Weights of a small GPT-style language model, trained from scratch on English Wikipedia: a variant of SOAP for these matrices.
Each number is 500 + 50 x the weight over its row's rms, rounded and kept within 0 to 999. Layers, rows and columns count from 0. Numbers have three digits each. The size before them is the row's rms in percent of the matrix's.

# v: layer 4 attention value, 256x256, rms 0.145, rows 41-63, columns 128-255
# o: layer 4 attention output (transposed), 256x256, rms 0.131, rows 41-63, columns 128-255
# q: layer 4 attention query, 256x256, rms 0.148, rows 64-93, columns 128-255
# k: layer 4 attention key, 256x256, rms 0.144, rows 64-92, columns 128-255
v41 109:536527535637558502475588382581534537471498483576434526494536546575500546470510531416492453516496547479531467476480496504463503541540457460465502430500515539517537535454631435546401540503522411433477427585441463464414500538499491524465514484458545485569481490513529506500510480503600392559489387515512474518506547526529475531479536607509506497494393382491537567514403521496493478468620
o41 107:539534506507460352456432537514415414641461516556497519502554523515430461556448525582432577465647493476463473508488535391516411583452504487433412542477455594541507411453544543506500408396518564509537451472580568457537448516466495443449482465456495510512560488462447539507485464419441561560548468532437450546440515523452535505427551451542600560453475428438512441492475418385497535508490
v42 098:576522523571558507528450478496590401480470406513505552557513563418550459507456554510506442481469426483505546536483502474481534554533523512600454534500527503528477530483553430544528559535540420494506496499539581467467414570495590468452447503577573487447568547462562645479476460521552600479447446476510529387432540507587531479477532552442416565498415435502576458396500500460446510461483
o42 102:609468457448546495393522449439472500482636434486425579420520500539448464490534445494486608578490534520532450532543642580380487505487469549511575531466430517488512403515500472636504484484491569484480530489463459522540373571483522491461422468452484504402482525442476528481575535527482538513545531518468444467515482458446491568521478489541495520415544518511455486523486536448538437457520
v43 098:485474434541497530468416507475476494570398491459508532530476510468518475490474568540554530511500518421415465531559547497516517510576490586413508544448544568432456453568525494479530532587460573366489510548381546498552504529535446479516531431490488467421468528562489548474479432498397463534539520486462433478480482507518595521545394570551450519537484452517483462526455469444423533467523
o43 096:581517544481496539516560460477475521468507550454623479471486476486467551487538488515458470538501543535532482551452418521402433489519480573500491409366537483481540427517520436473482451438518440491510492517502384628543500469439481558431554461477389511499611473498523488539520486526492525553498443510525492466519456407464527466525545447497552448435421434552510532556507500511522480596502
v44 112:486509528435529562509523424521435518521543548553494501443517630466459489580430528534523452430525479508585380522450466466395452569427470402413430431499519535442559552540510570589504561492523430440485504548469484516394437455497420489514516515479555540528597454491483446502407519490495457450544507510536561489571534503505525602535500537472588481600484514482521467553473493504462497450467
o44 110:379437532455461423526500461501539392506520598490459434540498468471487439387450504478494545456486533505543534488552402584513509483486508589597533506470503438476559534563445525494484536441557527529466543481522556447506436487564475428466565449410562448477564419548536399473531550484439523503414556627570499473544450549459500463495538513567567535451558419458461548493574546437553462529533
v45 109:512481534499444550507449523448592506487511485538480505478499406463556523536569492483526494578508519487425504406508516449427454569535480470463422555469458579492522531473464488514490462445411456537525495594515404504469504568570469495530458550429449534543524507488408517495549523539399417483466676491492452471573457555469490441521532407529366439479508555488557430439445516530586478601509
o45 102:434580536483456441451453602470484499485503416520585517480465564515495532494557550448469536515505489490469513500522506497523533471491511563477496519539467462470523493401487566431514418487373586499475552495501568532562433513513527457444573544542449507501562482506475491555457463516496591515548440514513454553468472510596540432538470516428483509508382581449435588511467482528516496519470
v46 100:515587501469456502548497384478554537501451431479417451492511534497473501530560448550539548472584513539434493547502565510440557468501529481475482500512443519523505501442410482522573412504545481455476563444460491530558465570496473485513546525442471477472528525523561492488519515568532466523423533550508585439514416441429498536535567428556475539570537588460442606502484482439565446502435
o46 102:488332456534440454489567539507419472422500468493541429519519565473498547516567511480500518460525483573503538418442473468585441487491504530483432550619472509461389520514502517431443535485546468557420534422420510540459454507515508476491471487532523445527483481472569463430632489569539506473525476328547475549430506540504583461554489509514478448570500403518497522518481446486535499500479
v47 101:473521523449561567553464421528459517472506537387628459455378439428537502511487439460550488538493445479496556523452548478557469560527478403476482549555495493454557387589448535451531550421535461572548522416545519555533469485437447482515503500527477491451523537571483491395413533520441443545524579491346467432465485473534487494456516477503521467457565488542566506483500530480599543423383
o47 098:449419590502476454440419437544509534499550531595448490495518533490561529509561536493485482494585435491596470479479496549420507436408442468524579484512428498634498582498506501528520570514518489510574492542422621483550466422501485560551592658479488459538436484558482446565571431653528462446457552493435553613427541431504587497475538522506566484506504520461431579468552519486559516586529
v48 094:555547537490575526428514586507527432460551540561437530542572537540419442574435465528458503446365551480419541449370412540605470466480490481550507608539440524526532442496483522448414469526488484563425505518480501521530489455499530428570526556448424498488514538467534483449465499393607447522525438564498485577406440514605520458421536449500542412463404451444467437417511516518544507508556
o48 097:423532454525462537524416497512514471545506457573493496584501467413555569462438550453460555402575506512470465563552474499459487446541462488509452491512582526476497523452425444485575465551530419454587556482558431515455404508434427523514436504583641529543445593534433570402547517459467496596520500495506554508582546503550554490536532502453505568509586561492535499486493482563474497509616
v49 110:481499616470548500502409534463546662584571447470493443490438445583452508510426539517508554507527496526500459497465566436442473555561622509548508508440503533484522425404478570487538484521473525559580582577469488531484450512549466469477518552428433427402543410503489518441535561567457552469576534498601457401481560635488570454529453523396455398514490529441522534481560505499492478478448
o49 110:486493506370415581513540534552486515464458457539460554499473485510567480570477459452581406567541477475485575559436427596516551472530516520595534473423389508469528468463381505471474526588573517551468503459556551474571497522484483539499485466493482498574399537497497557446497442524552553486424494457541538558430540536573412482569559503547461562513480525515435513536544527470554644491484
v50 103:502579380444510432457505466527415502610438488540451489553496532465535457481451501553513482566606422475521541462517481473548535520459434418516528516481524411518455450483489428541500451445530424583536479481562486406488501517533542517510473514499541488510468437428459473508434555487486546563523468499555530532441442480495469490541531534570548551553625421501490567534406556550536483471509
o50 109:548470527540587624574598427560515513481419549444424508482502431540534438492550565491496543564429487590549523532538486350477555498496484498513438526508475516489472504539478462468507511534549550476482594488479488502522473523502490406538481528488476497430475468525460484390515475528471525516545485489400515586589565505455548512500496484533429495461498515463563493669463580551446398457526
v51 106:474510494616489486522627611606663477558547499543458490580513431502550453512577498458509553506473569532545557472564456617492466501476528558473525462589569570424632519470475477519587553533472469441492487468558544459414551516558568499520471468488541463513436511383505488501543485534531430471506492538427529520484416510529476550538467492523459525497494503513499475492490513613461403490446
o51 107:515495355456553491450474488467457542450498465506541514420609514447473562478466470486508500452526437485489483452458622401453538537549560511459452537564513558531484479479447546590403521512485481529477486508502486440613477510564564523565456444487573526479638588513539428568531463462515508615493383423540425558531582439487416483484497477504525413465479430507442489554560538503563496485485
v52 105:505484471527542408482452499546552476553426476519552537499542416404514519471543497405521452475488567495494498519408492521486508489438461471466511480414474580453466522516481458515526479524497519472524475410451540399401434453434457558486550521505597440535485553499456515515537515588542541509437486360484439477497607478486489524562447497529473457420371487470447461482506436482591532444465
o52 105:473437464346565532396432535431509486413576540483533458498515526462540501483533459564564559572519530491503484510455514481534611498472573518489569531485612398578385494529442486483475507406450494498481541477516458482489605492528589506448422446544523485443447515519500455492486465475495499520551470558541424588488466469434498472520533431443516358497528448448595457469490470585476558436450
v53 096:505485495560454490522642521504538412438405520527505497454554501455486482468496555520536550459401487468569501547527464567500501465488477586462473588373440578436450518504510575519501480500509488501531512475515555464490431462469453499563433574614517588445496582538562525495486470469477483474542482359502504452481544478497536545483600407500494492513395485490471518398517441554416419509540
o53 098:460510432457448465472434508500539527601543559466492509435493555532534447395492508552556552578547520488516469527524542537565476473522432479574458392497639486493517457451569483511519534467493460412396519482496560534466408453517564466435549450577540471489496503467542426467513542519531529598534422506593536509354516561544510541531451550513628462563582442501439510416536479410533523448508
v54 108:528508542586483587468448488456482489544454504439490616521475567525515550423540461561468472467442510556516499568451538510554471521552547470553571482554543531611582485412533566494502594488455522533487427514523575526530472625571449512545576589475557543558476450486507575439504521513506547475503507538492451513494457622525525490468656439426518520543609470495471518473507495425409447584535
o54 113:540535451507460564482590444487490534579550545589543495535460440534637489616468593526492485580431509509417510409528499471459530386435470540453608502485539456478496476509458475530535511472530517454573452511557510494441534628541514608354477562446515459482507552479458480557571518504529446527467580443536548466435573530542526453480511531611498567489440577575484498564538456474533557545510
v55 106:469406544414567494539533459682551536540589445516514521432523592402486537600516526496458603414484507528493425521519550527499479480466422508500526505469610509539532487464493540502546562513419463489494565459396536509605473517550517474517587488586597548430555480472539465427476554449507519556499529484496525514488473430442436446408502503526492617499560444518491602476545583426517450465516
o55 104:513474523503505517493445447505567507476514542521432457515478542561396571425503505438544534602511467560513531573490482495461477511607465419485517541570463496455488423558529521501434493441576591541535473483554475513462531513457523446501428623543571541517478439456513570551544511566542541419377505480457462527504485578574494536597546455638521578490548564483494445479463490484509536504496
v56 114:455519530466500472483548447422484560446476471550492536496611466466546528432501472447545449483545381573508494527492436414430552568475515623471478521457466554453503508549546498518543555532450474499453496401516429448455532510530425443503509525499412505489434626441408524516501479513418462449505518454492473459426505514505500441522499533596515533546456558508470461449602523500426510564480
o56 110:563604516520606497400467533434486548534426484510486568442513485515468403499521497514511499605465564496594578528416522506561480427559476491486436506571577503501561474445537426474473459463546527470561484537548549629519487456480484525573491489495491482485495488462474397511594481511575508488471425617490533512490469522443509545464465605447481531470570498428542508501467466493502495574464
v57 101:456467401464504514480537560539533317478507474536489568484504478438495393475463460445414575494475419409521523512481485576504467549530466586449507553446454507491571540514579563550558480566480398465475551517404567511465450377458502493481427501537570495508481500492582428496521491496558466554568548537491445567476486553645469455473503515572482551563516429448458421594545509465448460521534
o57 094:482453508502494514431443442446493530490556549466424379491573473442557481575499553619528486541470509555498479654533564560529520473492453534542470491533601504461547523535525432447520536545530389352489544390603440519576515501577486532484501494490469483360524565449556506570470474437517541489492453524395556473485572542490529540508575498493469561509490453452559529461620543465504536485461
v58 110:482480617432457482545459501496451584503459521474430466477513516474423523549453535558469453494523530494480501572472467615429534437462524440559536585607405519564520490459569429454451520542485554522456556495499426613406454463530508539573433474501532494463437554485494480462500506534466487352485431452485434483444500527504512560512519509442442495515508559470531458495472541578423557457552
o58 110:505569456454555497449586422658514435489468415545581416581484517519509511526395432401466537470537545613487498526475522455531474599481528549421450330555472434455491507514452515577546527462520593543521541493444542479477476526438484566547385454499519430548484479541530485495494483557512485506499521572464520466505487474478520517442536485539493502458444349479463589447403502546452495492497
v59 094:540517537528497439469509510523481518493536496467556536454438526466568596528419459514507508510461443520522511617414601538476502475533461425469540528470417541500506490377507551498472429577578545514453529434472435525597517551507514511534509600559407540547490479531521463521529464511539522540517532493509413453600515560577547505470519444546528522553467470523506434451469468491631392403462
o59 099:470415480451518509538370492510532562535501481593521421514516454445526430507452472499576483469522507498543512405531382550625567394426603476528508389420415478520492424550531525482488449418487510464525465532518462531456536477460453523462622527493498504533504505535539535524558534578550503546506500544496518521474462538525595526516531574489517556604474446580508532498547451449452482480525
v60 112:558476451525520510451529499407607548468562592509487481505462400447500483565495646487547508499453527460565383435518474528561564547464532549440578486537500404495506483468505521474512546531427501526438475516493475468552493500525531560572513486457496475514531458507543503510473448496440483510620572488520525466461578523519557515505478470518479483552453528540527406461469501435479549586592
o60 109:499554508504475513583417502533500548527471570470506564489501604573534527505499353541535519421536471535524522441509372426514401514518472544455478415511501599498559517550507442533464427472473572500605431424477527522486496562453496441533513521531531508436536456505422516481476443465456522434470531527481465511520505443565483485520459489559488509566529512508501575542522412555522505496447
v61 100:497532501498467531512512491496494477503506492498551449474540455548443457528567534444522561469443584492504467496487520575427506502519449522472549492570375497459483482537528431359586521442436465512483522524527524515574469412487544482495460537377453552527525561509599500460540389458405472508487490608524419513504457517476507529461492473467487399421564452474484488487488528547400559411435
o61 106:610566544537475523487431448580560463481468589422494496574450612549510513488454527529556590484556497518488446524465555444549462582544535546448392528399544502471467446438498640587495582514522431462538508497525565474522443484397478579571424572433537437468502582512511486416403462584483450472478516446487489496521526523504451487577483488487501544486541504454551442439580506595589541514561
v62 104:559510508507617417495617427458463488445382576497576415483518420476544550551594557572580509491537473516515455490513502410573452530438379527441537493417486541476475469441455491498517516433493460487501522488551488461506516476563469480478419539561526477341504471451463544496487594524583532522458411475494536457476546487532477534502586483535473498405418470490497569519508510469510508419516
o62 107:514557461462405509517460417534497541512609406447557522475487453486557456495509570584500494543491424504498594562475582554558495473485472446483583558425577479540547484516490472552506461493458467567476516530537486473538490410468537564487573496528557431458472413504460432427520465477463557446435516456494549551461466483544474558622530530524494513534544503518512428540376516458540474570495
v63 107:399522489486486454532537482465470469595420507514540488492437450619527456496582552463428480457466545468451532491554406390531466444545612652546550536582486538550503478424529399463454586454499504448518421527486454575590626499493614471458532566405466506497519588555428567490561486497484477471485532486513518491487463533449522571485517606533514451522471495520516391554462467404532442468513
o63 103:493502469497604549453517463443493520536461560505517540476432537439578536572522480575448544542516452437465464507522538484453459400534480570463513452425501498441409522512547468535440435511463450455456448564481578527493425501386438587508453446496504472528557496440468438548506511455503488454550382480525516588564571505485480451470567425432525495537416524501546563479493476473563493439528
q64 097:568456556502496484477487452488580509478538504551418508473454468544630484553598420481520520531499557583538542579498522570563476483503516575549587499550532510553430424468455485511609457455525514549423536552514535534598391478384470457566490486562452463428462493455569452512483606432509557432481488452576492465502559457535501516515502471561499545478418506463454442589438577542469502624507
k64 097:510448477557486451498522559605466574537496467523505500450482573505495493376517535408504481538622457453491482455477577535509427478543489488532422490513456444418510401566508498484451464526556528516502483444527551494513522536496443396499459580375519493504535586417446564474510559522532504458413479489558424473447461582526473566511489489490522460478519534520505510471591559532474538457592
q65 083:494542452374530455466504428442507484562526492555543521503548427525427487526487448575545452572542570466546407535505441524528487414545551439547577594416545423564526467435464443585433540530501610456543546487426477505413494438452507556509532527612501465425473472502522456519527539515520495544516498462442528600546477425486574452539475492578572583574510498514461585496489478523405541552470
k65 094:489459473481500547526519527493421544528506488549427512515425540549567475490505462472550468511605530567544487568503486523626508400521527526444607508655529473502433446489552497440526436509504494520455473512568489437517419539511480509557542475433460558455496569442546480521566554520572566501535556529534527547474423443500476557670507528594473542466468522460502433503507528571500490503583
q66 079:531477503572473527442539388455520598519525359454472497525448487523579405522529454417485464437503441572487535514526535552467479470524488536470571538444581481582500497371511465465504558491526508490490488524508450510498385493439519581460417529491531429446466504520592539473420486420434520356607460563551553501493472464525447591599480466546532484525339567465508442575498566476470474499500
k66 095:374474486529491556525503479611427602482408541435464506557432501479459374487490498555502439519482540472546515430574431520542433495600443442477464433486563501514518422510502493460525423516544505492512505479495593463472588513495449539506482464483542479465537485473423462474491586443554493484520450466609541449433388514482466432599421528511509475461545503495519540510574615549518533565590
q67 086:523526497445445628389495470468396544491488546519580500480572537475505544528576403510494528583474522495512524594521491544527472588482535425436518568545544518557498387514432438494455501482463503475545514565515500567473405488506479465643497469502517468534591562488530527452505466449597587526518605492488498616541559470465573447494458513447447457641521437489532492595422485457453481495380
k67 088:495485565520546444514540405515432453459557510550410498613542520586532538546526501464481449529542590529536547529544492485524611342547576566513635492552538465507496489401525454491421543494515515563461509525553448488516388463516470511576527471457515561486511407477541588535512533506510546562510478501524593517474418445528466624578477527519485555534381505464396485531533561481493544511496
q68 090:449500559539520520547452493540516511530454519492518509549471477562463467456506447488457523484553472454501527535453498493535467496590543491532519545414435388495629581518538545517476392555494424549474493521521454509555522602476459497479491481494527522529470473493450431531556585570438486462546374508440488435415471538530420529565540528470424450386485541448420526488576504492411456481624
k68 084:478427482565381529551416513440492502489460486615484547399532500395482457457527509537586512468484580502528484527471508429479414542455466503481522455483477551400518530502494445435461501478538420498463484451471525524515610492470430536603526538486502450574564535536477529495558494499457437514495501484544588426500532511545499470355545412504584351551531441468577539537491538440530452512510
q69 095:484496567529525488465557421476466545423475412443571507524492435505506446452526516418473535486572437495475515431515587497576484446491454453466459500463467436460551599468621525470494432397432433583535409478418514505569418529513606461439526522488500516599462468492475510511409465458461431487503447584511561481462489439523536570563463499537452574547501505534539463435554481528490560533488
k69 107:546518497528443544488534459521570523548540415486507491500498478458494522420533486581516510480516547502542567463444490521418475508531489433432448498360524605413520498481514401561427502530547530512547477488552590524568536668527504505519423479483575400450518410531504542467507438507490571552518395397555455479439461466552452424459519417429496510473563554464570569485481544551565537501634
q70 087:486500505486569545472505516598525599508482490554531560519584551464511526506546517463544504474431530521510503534387451436545603532535426505514492471573477580481435376576519405484473455548487487465398572436439560531417431452441516424535476508501498378494617552465423545504568552542513453508448597464559500434473536516470528434602460513483486502535439479496536537564488468449529444559498
k70 085:490486562535556492525577593428441476458574580459477490404484457427457429500464496504537529463441555497493436446531535470489534542498571599525480527568491469512547502459486487459562459473473553454492474598533528488418529480563482521467597467442456587544479509455517427493516621509500534485501515591476521567456537604538643571571549483513524516537485501453460498519494536533466445441459
q71 084:521446598573496476429458511474564518465496489471514471506571375460466527446450495423460427393528505597493467464530473538536519504448575423471409561419520449537581491419497469510466538436462469423524461483598392433481484535485544557553497598579482548490498512493554420500486490628489550435468507536464511487543469489544449505492509457450508462582441540437551533592410469473508549484437
k71 089:440536546529473490521613450447542559465457683542399541488519493558459533446495519495606505523489562551538466517560414506492581483484481557491550548459393454515524598560464481583491471437497563489472458595443444579445459533615522578566505418483449461432467433531477524423451531473594509500485449507435536462464447511482481514569506459487471532503460497407525533519564517568488471455449
q72 094:427521557506544506515443475550555572625479543471502624573477527510511577451461540484531453542471441482517548392522501438433502490533471551468540448541409551395549535516560530508455378538461485542515445495509558384590468501441535530513527502544626581522443452425492456481523482573440442589563430572651557435466431490494480577492550554476450438523459530505485513522470557492604489544558
k72 095:486572454490418525473447486550527613562429537520553583507459508547495470491518436453479497519595528424491488403519445485489379560519619503577403470467375461578518470451500484479435459462521565458514499511484487555511509523528508494422521509532517495602499573526517491513536497414537546452613464441478456484439488560506514442426496477513509504524461346502549457466535585573460489534462
q73 087:518395578512451507506569458482554413507573541489501469443438510466593453519529426478496449621549499520454480570569466485483534495415573567405629566498541561622424521475446544520510557513459522441519457565559403498581537431542433552526531605513449574481475561430475445490458485549541462500555528590414440431511589462510477544485470437530533542439418475462491423501433485501530510567393
k73 093:503535535511582613437566483476569536473492499590483489614529395538490508480426519485475466517381427474517570523562556513493448498542485524472494490502465481519547514590438591474488515448400456517446528577439507437538429512561497568468557498486531587538460495573496464525509483547495489466579383484566457435529487420606549444452467543504512554487472480471541513545530407485520511449502
q74 085:515601524440511522568400539560545576529478595442418498473539461541550576501463542537505466501500473452500596432534467490458563550516523530556552460414447470499512339450511388491484379498430458475442431472497485489477429578423450503567500489524512605516424506459475469523441559496516466621477429557540541455496487498460519513540508550435497465488478448541504447556540498532514589527491
k74 084:468618522579509508524568529461467475515431509567561546500463553469461514537502429439487459484533508457527549498535442472492408458564513557603508518487433458502497447466574456385456540573540583536458547369474503519507582400422473517510506538521524552556574565418423585518565562507404488436492520498511514558437540595485505558487492548495505538505544383530583515501480541534565530443492
q75 086:475550450507459586527540463654458500513444550511523440509507530514548486544473518504557527519570414498536451580505530441581605499490421481512450521559460470531405473504565519474499371538505510537439528524490601482591519537482435473413553496456595428402507500493465495470475488427543461406550515437554504487410457470538593521495494463503480524453518528596423485339457489453647425476531
k75 098:443510501510491467485337565495521485513557496382569496446508415453566427522539569489533574471546499511463506502517514486580488471496529508439566520518500565447528542409539503588451530544512451486513449543531532559457546507557492473432538568499473457519557432509546534551581491558374574469498511506515461582500536510483441496586487440468513523561593563562499563491528484488426477510559
q76 099:485493477551512654515528535582497551471530526513470504481518512514497508463495536493540553518549523427551476483429562348496464552580501437541375511495496413491574566547453508454518445522545461539557576456415508522502533479486478512558462581573580521526562483548454453479570437488518417462424542517537476454526491571553547416440457586467467527597511511565514475533511499496473498462611
k76 096:509525560518394355413636457439536412516506568478535519572454516505556459501468450581477495565410508479446500514446505487462582474492532564425495598498495548488480477518568444490459593538496476470619536527439546539466487549493518392498597483536494439444564437531466501466404496484517440555468502524525525502520607481460520600422549438556569454451557512497411474523427429536476555465548
q77 091:478508451543543461478543417426482382455536573476511508443451510402515399485538538521507553510531509451433455485528467535503500481433446529530561578486495459448438502408503489545527582577459470415554509547486502515575498434582536482531532502481427486582484484498507524551532454466628516477404530506483455483530485453511517527477512543492521574576418544520607445486444519601467481568420
k77 093:568475544470580514543404497579482598614557513477509512529464576567498465510407505422601555560565414534501517456543614513535451473532537428438554428499478452513520483496510553473500451518559485512422527617458444530579459560508472554445500469460489468483468481468458408538560457482448513397474484433494520526534536510522578454644476483462531517542492508479546440524512580481488500451507
q78 091:536611553589550469420507500493505492548561486503516478462555429502414525411556498502553533538452577526441411444544520596569486443462550491441522584477522564495584487499494513535513555431451471448455568551508491490528550424532486488477534509450419413497637578480542498560528474517488477516475511471568474485520511507458517534525546348538528537565505532631589571498520557471458463472512
k78 101:563401450472459526451469461473543540424599470501499379629530465485534485438521511525455461569440527589522490434537560566495557494463431485479568576460452529616540512520485538556581585486456564434504394594512566510505465562578549398506584505432447408492469448594509529472450464527515555487501510557442568560516440432495496495506516448513440576455459541431546499542537540572474466483504
q79 091:617435489446556495366569577467498505520459363484502560444576484494436513410478386459496486467462462552543499488502499618564535449535547518440565522504467525537561463473495514479540501540560457417526461508530563486448488537546585562459484499430525539526571545612472514530460520512449496509487529482480527526545500480461510568439489589573484506491442514546438504460479481497443498573488
k79 080:538543562493479499501446467477422498538606497499584453451363515477463533441502506481554562439571486517452547482523499565477367518482525474516578391521468530552505463490474487444496533487552413509476518500438563503459493574537466525534495472509441525447525496603558507481550561561359487577494546562486400492532464538545537357627457454458515507456509510525451540450527420533489481596483
q80 085:514500480464450516561464513443458395434573428518489481504429505505498507511510430510456459459433512445510516455413531367488482478598500420409465450507545516486559461485471577556494466528545468528494433486611515414403463504563451548543451508493539417475462416512533475505445462551447407547512505500594493462541544476546527446441503556466388554538550498516392494502549515536516500489520
k80 103:686517486493566446546436479478524489501569453521478480529525541433484474580469589526457523463510476441457480456465499512521456539569424534490493512468558534535587484569592466492494514407491489482466512584499557494570622481488599500493438584462526423471461502396433466431548538447461443541474409501506585569439510460552487515375513555437492583473452531583483527472488504413500532541526
q81 093:462516473513505532529502462522458450541483511492462447365533522584549563556486529456370487514514510497481511544447513544556521450554510550424537515462431485462478475490518514520503438384547571520576477429440594523481554597546513515504631465420434578548661481376440537468530481496517526475468610641367455553504533522560464457485462531553411514487555476509454431522499517481538494512517
k81 094:383573520508398489521503569425491529446493580498524449535435456511504526543421491532378522458478578564435525549485498412495536478426454532557611518516504548551430479501499585514447506434514604571514476455447424452542503416469484573459510429469518544421455500556495462430470535475457521474423506561525445501510517479421556488476519474476506468479571506519510505602471417548434561495439
q82 096:524562512489542501484465463513520441526563488435583537455413563511449487440481507606556380565486507450477493540576505499539557519452433487445548535461462447488582580532456485536473577504556588494544515510563530411591567576491567517413525552523567481459517516477402483488493523602523535541562435518400488499486473534577499445537558435532423484524530564405424459507446527515413565452497
k82 098:401463467573463496582459504494604545525473451526520440530545430405602547512524480504473470507516501478574489498410454558434501535582600428515539412513578521527435500474486557549548556591440527621507457455494526498462503546542527566460526473530445516444530597582510522522528506530517463574597479350577487454465408521538455462495511448488585473504451525466580420486508556539560579466433
q83 084:560524462500495592548440540593535482522590543500542603516455532568355524523437525489572463448483473542540437500432480445500506575452432453565544540491467479522496470492522464501503498406437562488466490569500481492602591522484555488500526476572535480563590543458526518408574543575466535448521458502586415446467461493472529501452410528423543551546492471674516569502460564547562427542506
k83 093:511479483600419479489431599483532480487450497482492527490499552442515544509436536477357476458397508541544486424497481649477480519533509491464562494442476451559428406551493561472568489554555451553553483539454484445427459537508584516490483548509484530501509480573530600487540573452442427496599608482541468543544392475472447450449498613514461583552469408495486462529503538437495492446477
q84 094:471489482494446515435394430506484481496425470509456432566426490456499542547618499454406496529519526641490486398577519522509536476539340526490513575383506584538526436470513558487543522405428477550581496603437460527447479513547484446492403511582510430412442487495462406475518551431492502574501478471433475549584411488512465497449485526522470469511531498513447413473537444563487509478366
k84 097:517493498462488517509475490528450511626568488553402489539486420479566540509458514481533497438498533488536550524493565511515428474469567560465419532466473458551499468499601480510514463450499521477470508512482511534509430526548476506485440601443430448535389484477487487541477552475543528473520465498525568411428504507515467487550512529493497522464424550537395580414455555435567483527542
q85 108:480515488496461543533498497474527518547497426463458485542481489534399422596499503577494488503535579497622533468536429484399493450471488507561529523486407482611479524491564564554576486375488573564531435479578545556476541525534470475437480618562537570471525462481541508541422424404427485541545557541415513498474483494497511503366473443486482488456571498381456518530480484450390564469579
k85 112:486487501502439513494502517602524533551461499502520521491532542525466580622549478522483429460456519530403503485436566401593511515490434509504552490496537422478348481471416465523483461593533497521532525479533382384504490487492514463418514476482476550503507566540480521528559511517580507490475531537473364419517525556398468458450451471609477430481520479540547513492476423582556432524525
q86 091:509431420493505488427468558529565495546492517443518488418407522518436452527542558476505460423506509491401479490535470401515503454475521544455604501484472573538535509478595541459535498481453503507505487425566448400515536526488585513541561475586424526497541448498494546489534413566515420498547526434578533481566525530557459408522568506515462576427587548482471457544495433485484459444535
k86 094:472552576447450501536446563564469495573505420501475461609539433576511490552449424476573551612469519514503507501479521412521468421527437452407476528508483473575433495419558515463429476536470568500519478427466514552457547552510563560547589485648479573554524538556484557444509504548468533558547423490457438431505449552414528577507485502494489522448508527485523490467598526527466502537519
q87 101:478492510459498566527465518531468464506499456591502518470494539512571469436519456493456455499583504473448515569547520505459498443519566558508571510506473468464545523476500446585443533576567490424535485513516403473457480588452455536426417506421471368493468589445508562567559533564510552473537436507477488581545468458499580465480485489509503486511458513621573445515488449515526572574438
k87 106:556442496525606575486481529503513429432513557496539506488522448457553444429421609500479549568541385440375482457540425484476515551490508500452596454584485542520574452591616559586502493447512549513521522464516572538478539536524521498398476538439508464494573588484535486483518476574492528493520504534450492518492485539577417401472486489516526448474545559475419476440476476450506452439515
q88 098:446521586440417544421480468473487535595491464552490513483520485495528490449464494545486498552543462428439418457555459529543505527548399581474462543557397393509513499533412437538476404523476574583567520400493550563451585531398516556553509510513512468442433458523513579565552545492547471507581459446503557480510504487381562545463391544473477508425531517476465452446528582497500540528444
k88 104:487424520580507571505368522568592470507621491438462458485370492450565500471505477547541562470604447469411438499529446453524491492473552429463465439512507490528545379412488366489488487535522562479498562458562516576553618550561444484451470489480525476537475637379511503558590480427529574450546486520517570489500425487476429449518446443527481489562408452554564586505462575520547472517449
q89 093:468532505453545412503531537568525459563514474483526522541504539454514453583437550517439519521459439506436463463560452500432594523520398471486475492492509535447556502576530417421396470447474564564399531576394533403488489554502478504536500506545548404567444484509564424473480441474499452610442484464496521393496510547520405482528510632486599496448389455475611568484503442475523385526492
k89 099:474524533499552465496489628432481564548459564509408504398418467564546614532495571485562526515573515475512476440504557561588582562540509542515556410459494500538565490524481411478517472447543525500472565495462602456444646392560424614534350408487492416516511507419514497579461596471527554477526494506481453549380444500561529526480498500484462525496431494485493503455484581548522491542550
q90 100:528451523470636530438458526452573511501447480491480458495492450517557524513467472475510434491480493504502482494513461487527561448456514568486514501537549448416585509485533415506506517456468486492428481500683508552578480441567483579505453519527534559477471544478578499494502514567412465489487472480512423529521452498494446541642518613546513445533520448447562458492531459506464492501434
k90 108:480507466600562473468405467528483523494470559569516575467471507468503514498431426486489528530549484461514477483564500532403406573487570448537537502489522530522557514492504544540469385540488515397423548492542492529535509468504548537555435559456504477447440547494446536514502610424492582514533491454441655520444571551554465502576510546538459523435453499396566471570481637469473517495545
q91 104:529460498445492482517525479447355471509538463538555547529462437468447403536591517458568407501477504518565469538500528469514526434505547476509461478523460442500576574523465527485431457546464486482530448402493554364465504565518479464420495530526549409554404422535586490580490517470427409469515404472575493491505390443507583473518510485530478407519511507500470560512554510532533495444462
k91 110:579470471511639488442458412548488534461602421508442523458485654456541533554524532505555523380566543500491548547513545462452611443574526500486535570485546541536514512518516513380367427470529459509413523542563529470535522524546518521467484541451489476449502483594539463508447538488556478461462517549505483417517510446563598527425428438411478432432394517510544527506490424497591502490494
q92 095:533464544564486480458494422560458405589491520541568498504416398468570458422505492584589483452540475514395450471508520507506520546431480469428403542489408555527565515523542462473500569518508489607471494563547401465599546488509425471391543598534516476459529489466594430491477451579514505355424462473602524387502555495528523487529513533501479495500481533484463572514552552542528527450554
k92 092:529545485501439397488507545541501591532463449429488567514544540440581480495635480547442527544396502546489511473496484518540482481474499478537487502485531507429516517466570503539419442474448479459428507479534564475487525569506455524544543549579458490494510401568554447514450408544455504452503580422527464463461481481600439572520500513489533483605457501496599500532457535490444507503455
q93 095:537508633487533510544508527466453415515471425405565563538521506526470541552522621541509534487427532488487451511420540503502464586558570505484444491452621482491462607498539518553441437449400489496508495557542496460508513491554524436461539481556500470543443494524440498538411398501428470441575465549495491412508538479497461470467537416536394543522522477483455473521542415479431460519504